From a checkpoint of a small transformer trained on Wikipedia.
Size: 12 layers, width 320, 10 heads of 32, MLP 2560 ReLU, 27.9M parameters.
Architecture: LayerNorm before each block, learned positions, biases, tied embeddings.
Training: 566M tokens, 8635 steps.
Each number is 128 + 24 x the weight over its row's rms, rounded and kept within 0 to 255. Layers, rows and columns count from 0. Numbers have three digits each. The size before them is the row's rms in percent of the matrix's.

# down: layer 4 MLP down (transposed), 2560x320, rms 0.0529, rows 1027-1073, columns 64-127
# up: layer 4 MLP up, 2560x320, rms 0.16, rows 1028-1073, columns 64-127
down1027 102:129159119108093107158115150132128155176104149153099091151153107138145133128157106145135112080121163112126127136152119136136149132101080156121104164107167110143099118071177127112104118114107159
up1028 096:133100100136111126136079153125114117154130117135131137109110138082102125106138125130155119128137133159134080129181173136123146145114128126110161168124153152125115116101147161142085146133101134
down1028 104:143119098095130142134154139151129127101171137119100109113123142144124125122158129087121147132151082167118087160144140115094111086109127175079143160133170152109138121124125132148152134147090137
up1029 112:113155097138149139157124129118124130121107146136207115107066146144103120104153120179131123114156126136088125147129119124139128180130145127096114116133136147078131118091138103138124123142132103
down1029 117:109151123183142134100118102156126118136129127137164113142135112159113183142097125136138137075163139101154109134149120114140088099154137096133112168082101100103108133145115114134105112155127133
up1030 082:129143127137154109116132120142130152130151121090114088120081097110105110101098111122074134159081107132133139130156152123113163106187093170111135091144156138167135120121112142132152141129138160
down1030 093:115085106121140133108115136141099075132099124124108103107180143165133122130169140124131139074127135092197107118139146123144188127142114088089131125129120138107160138133115133131139143153115162
up1031 111:130154158110136155084096116092117116120154175158139127082104155138135122156121123119117123093112190117148127141098171085090143075138136157118162130106147138104125103101097129096078152101164135
down1031 104:161123138139137184149083127103137143142108149148184152099108121160118144148117085121125148147136135127161161115114107099148129132138109141150122120131101120087093178076096132127122116108130132
up1032 110:156135147094189102072135098131088143117119113134105152174128176114160101155085106120138119153135120118145106134104118093097113144148096155152124160077167116162158137144147167134093111120132113
down1032 108:116101138141148150135174108118129124142129099117101155139115115124135097119159110115106127132113134136130129117129126110141139077102131122132129116108124155144173118156136146133159126119106120
up1033 111:124133121108151144109148114162122166108134135154105141152139133133082157143139155098121122123131151150071126070154083110148135152126154109111125117129103121122102120131121085146131138097143154
down1033 109:127145117106163130113171138147129125110142170147160174122162129103112114156104147131168112133090118151139186096130152152113085151133136107091123119092147160114082089111139113138075147129158109
up1034 092:149121157077140116166110142171132128106088135127110159177144132135111158115166139095087080110142115147144131089125158114106117112160136121150116143145136111131178129133127089124118117142130167
down1034 099:145111117133176138161119103105110124129091134140152176133157106126120160128124127146104156109145099146132194125079134143096127126107120120176132106123146125163176089156132134141141130121143145
up1035 090:115111149082103114136137101119151125153138145111132126116107124120123152146155120129143103137117097121110099072118091153113131166089082150091128142139127123145133151090096169122147123111135127
down1035 093:150091125121166082104138128144122164109099112115121146080066144149106131148139127119105137155108136146118115144119118134099147184116147172125130129099133144131136135124157150113172133144109125
up1036 099:119157157127073119161097137119154152125154100152163094177136123120100124120116137106120114142148131112156175133130127125099134106142109114096160107132115077116120096079118103057118123149085093
down1036 111:160122131125114145143120134146134118111157189094144134118163106127131122137098147158133109114078139136106120101135137125100116129141111128091116099089110092200145146104146121160116130147121107
up1037 103:119158157127113145151107103158102108162107138103111111167102096125109138167115146113145129139131129164126134137124141141112121158151121129148161109063161150116137097136129097132106142162158120
down1037 102:110097141150069122070133122127148128161158102153123152107135135112108139130154139124093135146085174176091148104163117152093165150138106082138201110115136128155127101104159125109135137118100100
up1038 077:161107129099147101147129170121142147087151155148127128140114146161134133152129108113125098126095099103143123143113100091107148156146121123143121170099083167110141142135134136156142171066088148
down1038 076:171159122137115128145143130148097120151089112103149106125108108094135162132109145129131132109168130182130089156129146114133133153156143157132125139116096143117123111138128115073138105102152159
up1039 114:094153169151080135073154103145120119147121117178108095115127129106060124121091104160130130109115131137113086173139113159173127135127132077149121115083165104124131088128127159168140127112123146
down1039 115:115117141118105114170117171124133119146184138098120145088112097165110154150156121139121110123096135113129183114119142105139110137132098143142155144091126107169115153134126094149093157152152138
up1040 078:133149134147122120168144146174135154136142142090140126117129136176141117115156119131132126145178167113130081100127106124163120095102113129139171091111142124150105140149122153102142132119099116
down1040 085:130087159161120088127124091130122160127109137100150161110126157125104080176141161120139146113136144114117139147148117154119121126125133132112177101145125088160157151108155177133134183116107082
up1041 118:142129168141142115189135150151100147136136136102155131145113131140128147051114135153139128119133140153127108108125109124142159142126134149150131158114098153180147106172126131115131087139116153
down1041 105:129124118152116102082117074124148104127111135114177079125171120153116130170124122141139176183123103128148132133120123162124102128175100146113127133090109108063112157124132131128142137124146094
up1042 107:082138086136094126107107112119106121115123147154119095146127088114137144121113105116078110103151132145099079137155132161151117127115132153095170128110147142091105131109139152123140122155115111
down1042 093:115110121148110126157150131118124137132108146125134111163141132146110143099099071158121175142141146159154109137115090122118128145097163114147134091129110161147103088130123106138100168104112129
up1043 118:151138115111154162129144168102145113076122109138067099119148155134122134070095141127110130140115139148092128117151127157140102146134129140152193129160169116118144148138144147101142160079091136
down1043 110:149137107159127136109119143113119141154156131149117131133147143173141143130152108143145096142117165112154109099110102113120115129146173143125101134116114127136137143113138169112141176123178130
up1044 086:138097168135154145103145155124146122153146145147150091152158111115116121121163113112141133139106152120108163117142154187133099145158156163103139135124120127088134128143143122145135123164108143
down1044 088:161097147165110114114145162110160142147094141144090149156119131130100161150154124079157158106121125117109143132136128165128065131128093125123128122162137115153109135123119108128127126155149139
up1045 034:150093121143074092153099068120136146121127108143149111089145099119157136157105159097164147150153123151157115127127121125159154125124108133108072158156129146127118127113150127135106108121135114
down1045 038:123125099099098146123157098070118122125101154170103164131098146093122131099186149129131139130078135122092115116139131123140159141148126133183084125184126139109143116093148135144107193151116104
up1046 125:108074095125169167106122147127155148119109157123150101106113127099118131207165142128135131107103142124091137102123130094097151151142110144126107144053084125112147128181141127108084125135129158
down1046 117:113133175116131142098166118149128168105134126110147157120121174116138146098129122172147085142148164089121124111078132125138160147136136092092118111094134148117116170131131086172086084134109114
up1047 101:117129151133106125160087136132100124120117089200150136152153151143183091158092112113135119158139111158151152122166102123093135138139076151101133111116126150133118131166152126120108173118121119
down1047 096:117136125097110122109134149098104120063104140153157141137127144078137105127135150127133151087098109150162089116109157157128135166127107145143113125078153138124111097122140175172139140102107104
up1048 105:156149122141155137149119111072166131130167129105154090073142119120146114110078138084154145134154107129106127110110137117163085106118141139138168152151102166165090140094110145128120112112149108
down1048 100:133138103130140139149175091137138118120142124080126134105106109115125099143138156098150169120148133134147158141108121090111147117137117155153104121137147153107099120173146113130121144101138103
up1049 117:118107146143124106106135132149130114114102155122182047116153166133110151163131137154142100164167130067099065130169125105125109110132121113133133122086090112080091124096118115131118137126109119
down1049 111:147120147115130147138165144115144135119168126118113127127067163129107159046130150135134101130138159130116136101136092098099131132131128137174120148142112134151148142135124122139120137131145105
up1050 110:107089126133128118116145113133102145148123165149131123086128113138212159194104090116117097094143117127132115118142119147137136131142156142116112113130165113108176132110139157114114120123107130
down1050 112:163138160159133113175184148109167118123137151121147100161137169148102108098117136118129174134163172109130128110098127157085112180113136123147078100128121130130106109124102129085156112089119126
up1051 115:138126142139139105052115109126102098143145136127098124158111156156147120097092085153113118126148107165139151145123130124119098149158173152129194140124131122112136161102146138137109111118122064
down1051 099:104127107125103166152108114143127106182112149140143115150113136156121124148091122135164165160109086141118115135092134140156118156128173120153137125131135125161156164134108122144088136075145120
up1052 054:113146130171141126171134091149084112123086097137078127089146114138100161145125121177111094111120125135153171138139150149130153128134102184142133124152159114091131150085116113155102169150116119
down1052 064:097070200140138158147162141105156146113119111105138145110120121102158159121109141111175143119123091135097121137105090079123098102131134111105099088138138174109124164161145093111119150155192136
up1053 087:115150067166153135095116144166109099135120107139105179172116130118128119162124129156161162119118136103082110152124150150118112063131130155114115149162141147118162108091112152081134136138144092
down1053 095:129133134093090154083106133097159144146118122137163151137122131139089086121107111126099127127087122119114115126119137092114135118094147113088112103116147128163135119141127157107175094098119126
up1054 102:173124129121143108079111095124163150125108127113137184160134125148085148113109152174141088128105116122149074156124143158116126116136136126127169129163097138102149116082109129177097105112108124
down1054 098:120132124122096154160120142144133137154125166130086112121139094140129064124132136113122152108148159143117131124083116163133129106103149123140125125080149095152096144132116106141161140128120132
up1055 104:121157100107149141086148162149144133126134151134118126169139125170171124132191120154132108081125144106129150108136139120125145119135113134155136137163122132113154163070153085128122152120143135
down1055 109:120150130112142129146140091142157147150114167141124160106123091099142143160093120134095100105112125107110096116125139121143109122100110162157075148133148123118152111108121119118157125109112109
up1056 102:113149108102107120151145136148105132152104140137147065101152141170086147129124115146111134154129097099114145123098146136160172187190079130137113136086150093126117145090143087151139115121111136
down1056 104:117096125101118120137117138106120103143137133139146133078118113089119167111146123114154144136132149149131113082123164119152101150149119130146108172111145094140131118098132150139179102139154097
up1057 101:139137124159102160141155099161119130131144116148139131101143143147128088129139085153113071137145126149085110120132144156124084166111097119130092134111085166168157137129138125124166091115110158
down1057 119:116119161124067150139098124139119105126125162107153100084122118133160190112083156163141152148126159159125092101111136099151097176131101130128126120107148083094141144099110169124154143145112126
up1058 098:133118151134086150122163136125105142156118112108148127123066174114111191087142135119115103116133181139179165112154095094136137115137179136110138102179117149137108098124148147137125133126072178
down1058 087:152142127172139121151090131121125102118139157105137113144141105127129124126141133143103102099112139117119115112090161130146160122116137167104095122129129101114096121109139132145130140162168149
up1059 107:136122136125135104175122109101117120124159159128133129130143121119119104197139126113101135140111145123127119110154155106127110147144095137116137126176113167168122182078144159123128148168151182
down1059 096:127132116089139128152142150151128123172144142152142175141114141151127121125143151134158115161102095130135120108087136098170113123123136173177172102127128142130133127091127100125126130128154102
up1060 156:172125114121106128146120102135133130116137141115125136116149131102142150083103118132177077142127125156131127134162141122151121129127150155161090125075157118085108167130142124094115144140147091
down1060 162:124144101139085135135118123160163118160159075136124127163090098162142154120134145123166089085142121122133144150145132078099155124118129099126100141122130131173117116126132168160073102124092154
up1061 043:116137132135120146112142095116093119126113177139157146106125117155127134138119105134193097120158141138091147091101097125138063127128114074131113199181188128121121145152072131136103176090127108
down1061 048:114129120103118129117147121093120125140078091152139146130123174151101120158111143091128141119140128152153119110153091142131113082095137133141131143125138103113142128163119115135156097081132121
up1062 102:102111100112135135082145141101155135162116177113155095121132142146111164135096125127134156125125148084125108148166156137137122068113149109139094095070143124141148104108124104117125115137122161
down1062 102:122200126131124155102112122134128157089129109144083097109133130106135128083128164163183131125140149117157130112150140134113090183117111156148096121111175122116137147115126101126132124128140136
up1063 113:136133140122116107158129167148067180137139136139110140162136126114136094107115127122120141157142145138176149118105120125184134115122168171141150096108142094135132137157140161087148091112107159
down1063 109:133152106109127147074095076096152096106129152092170143078127123131158122163100104145129163128114117122091110128136093145071083098139079116137083137122151162109096104120087090154152121149134120
up1064 131:152139103104118111127090152132111142117127078157140105112136123088143117124090132128103128111139126145105097107188106155131075096129091151110151163100118120160162119090163114063107121111102108
down1064 124:143128140107089130165151159142099072122165072115099126119116097155139158114167140116147181165154130130147175132117111104128111064138133106116114095155099089167109121143100137153123139114102113
up1065 082:137142135076132124098136110105137139128136106126129122074153143133201137132167111117118136148124118120144170126117151108126163144144108138102094143095094099151109144125131103100108097170122174
down1065 089:127149160125136101088138118130124135190124130127110111089176127151158142129079162110126151134158132132195161154164104124124106154087083147126148101131158123155154130115135085145155187112114147
up1066 113:143147153118099112136137115145120156138081131133184117175125129159110171094158127119118104100165182109089107094104109166130137144144144062153120105120169080132070099082100161142068106142096143
down1066 104:108105101106096108162121134132132111138108125128179106148127163088115100146134144139104079124116134128092102139164101154150079132113133179126169100091119098114115121157140151122135143072107115
up1067 121:142126140127103090072118114093087168125160130155142100067121141132172154135103109102100102115146131108116147113127122159174112090135121125119126149162123094115142100107136140144153120141135105
down1067 119:110126131116094146173157107098155153128117135120114156159126084164097142157143101132117130096124150162151102162101110116112122108142124144122126153107135143095189107119087135094085120150130115
up1068 104:142134100131139157092133129136106137139168125151123110156108122126153149143090109104138097144100155117132137165118117108132138070138138164123119115092135135117114095149140110150120122161120165
down1068 108:220097132133098160145083124138108147167167147116143105159126113109129153157118119138097093113141135113111084102115131127139130125113111135097153136123096146115178139118143121142128142134182113
up1069 142:132107129172129118102188148089122136104117107124078155137149146132111080144084146139136113111138174148126117167146126086091121149095159106122137142123140164157159121148121072097150126164171134
down1069 141:097104127129128122129093125161127136112129155169160128130076132129132135135113107122121119164108087152139151081116114141165101094124150092138146142164121155080119115141125141082113115119103133
up1070 085:164110157112168162099111120157135183112115157122132089109124137144161147181107107165102166156132144168129154114149124113131121139140141137121181133103161105088124143149146150152137102134112137
down1070 087:101165161148116123101133153153185161165132137157114133126105124161114139082160100144131142128107159124136143097131111129095120138106164170109118138144120125144149118129122112116098112098104109
up1071 137:126129129110111154144110104138101101132100157144036136080124137139136130130079108145132112098121165145128143127121110151137145175152067162137129140138132145116129108123142160103090124180159138
down1071 126:136145157172162156142139134160113105131120147116154132155104140121123131130105111147117150173137127133143142108113146096119135149126120072115124142155135146160117102104142127183080072129126111
up1072 106:124112149121089165150133084171119118146128110111114091102163079134166116122090133141144179134115132114100132133121131121131121113108121136153142115125112125148168156105116123129117103082135131
down1072 097:093102158092122136153149137144143093150099146107096162118122105122102143115119124133087141124145178114150142117133119141133101151110124142097105117156139162151116100108153135124118119121134149
up1073 100:131152174104076058151092142158123120106148131076138149086149121145141135122165132176142117112142118154116104110159139116161078122084160115153156123141157117115159139077107129122118129139158127
down1073 106:144147122104119129170097128152133129115127116107140133108130124107129155109149142140149105132099134168101105133168090092126123146121155110124150116100162115104154109130106141128141147127167140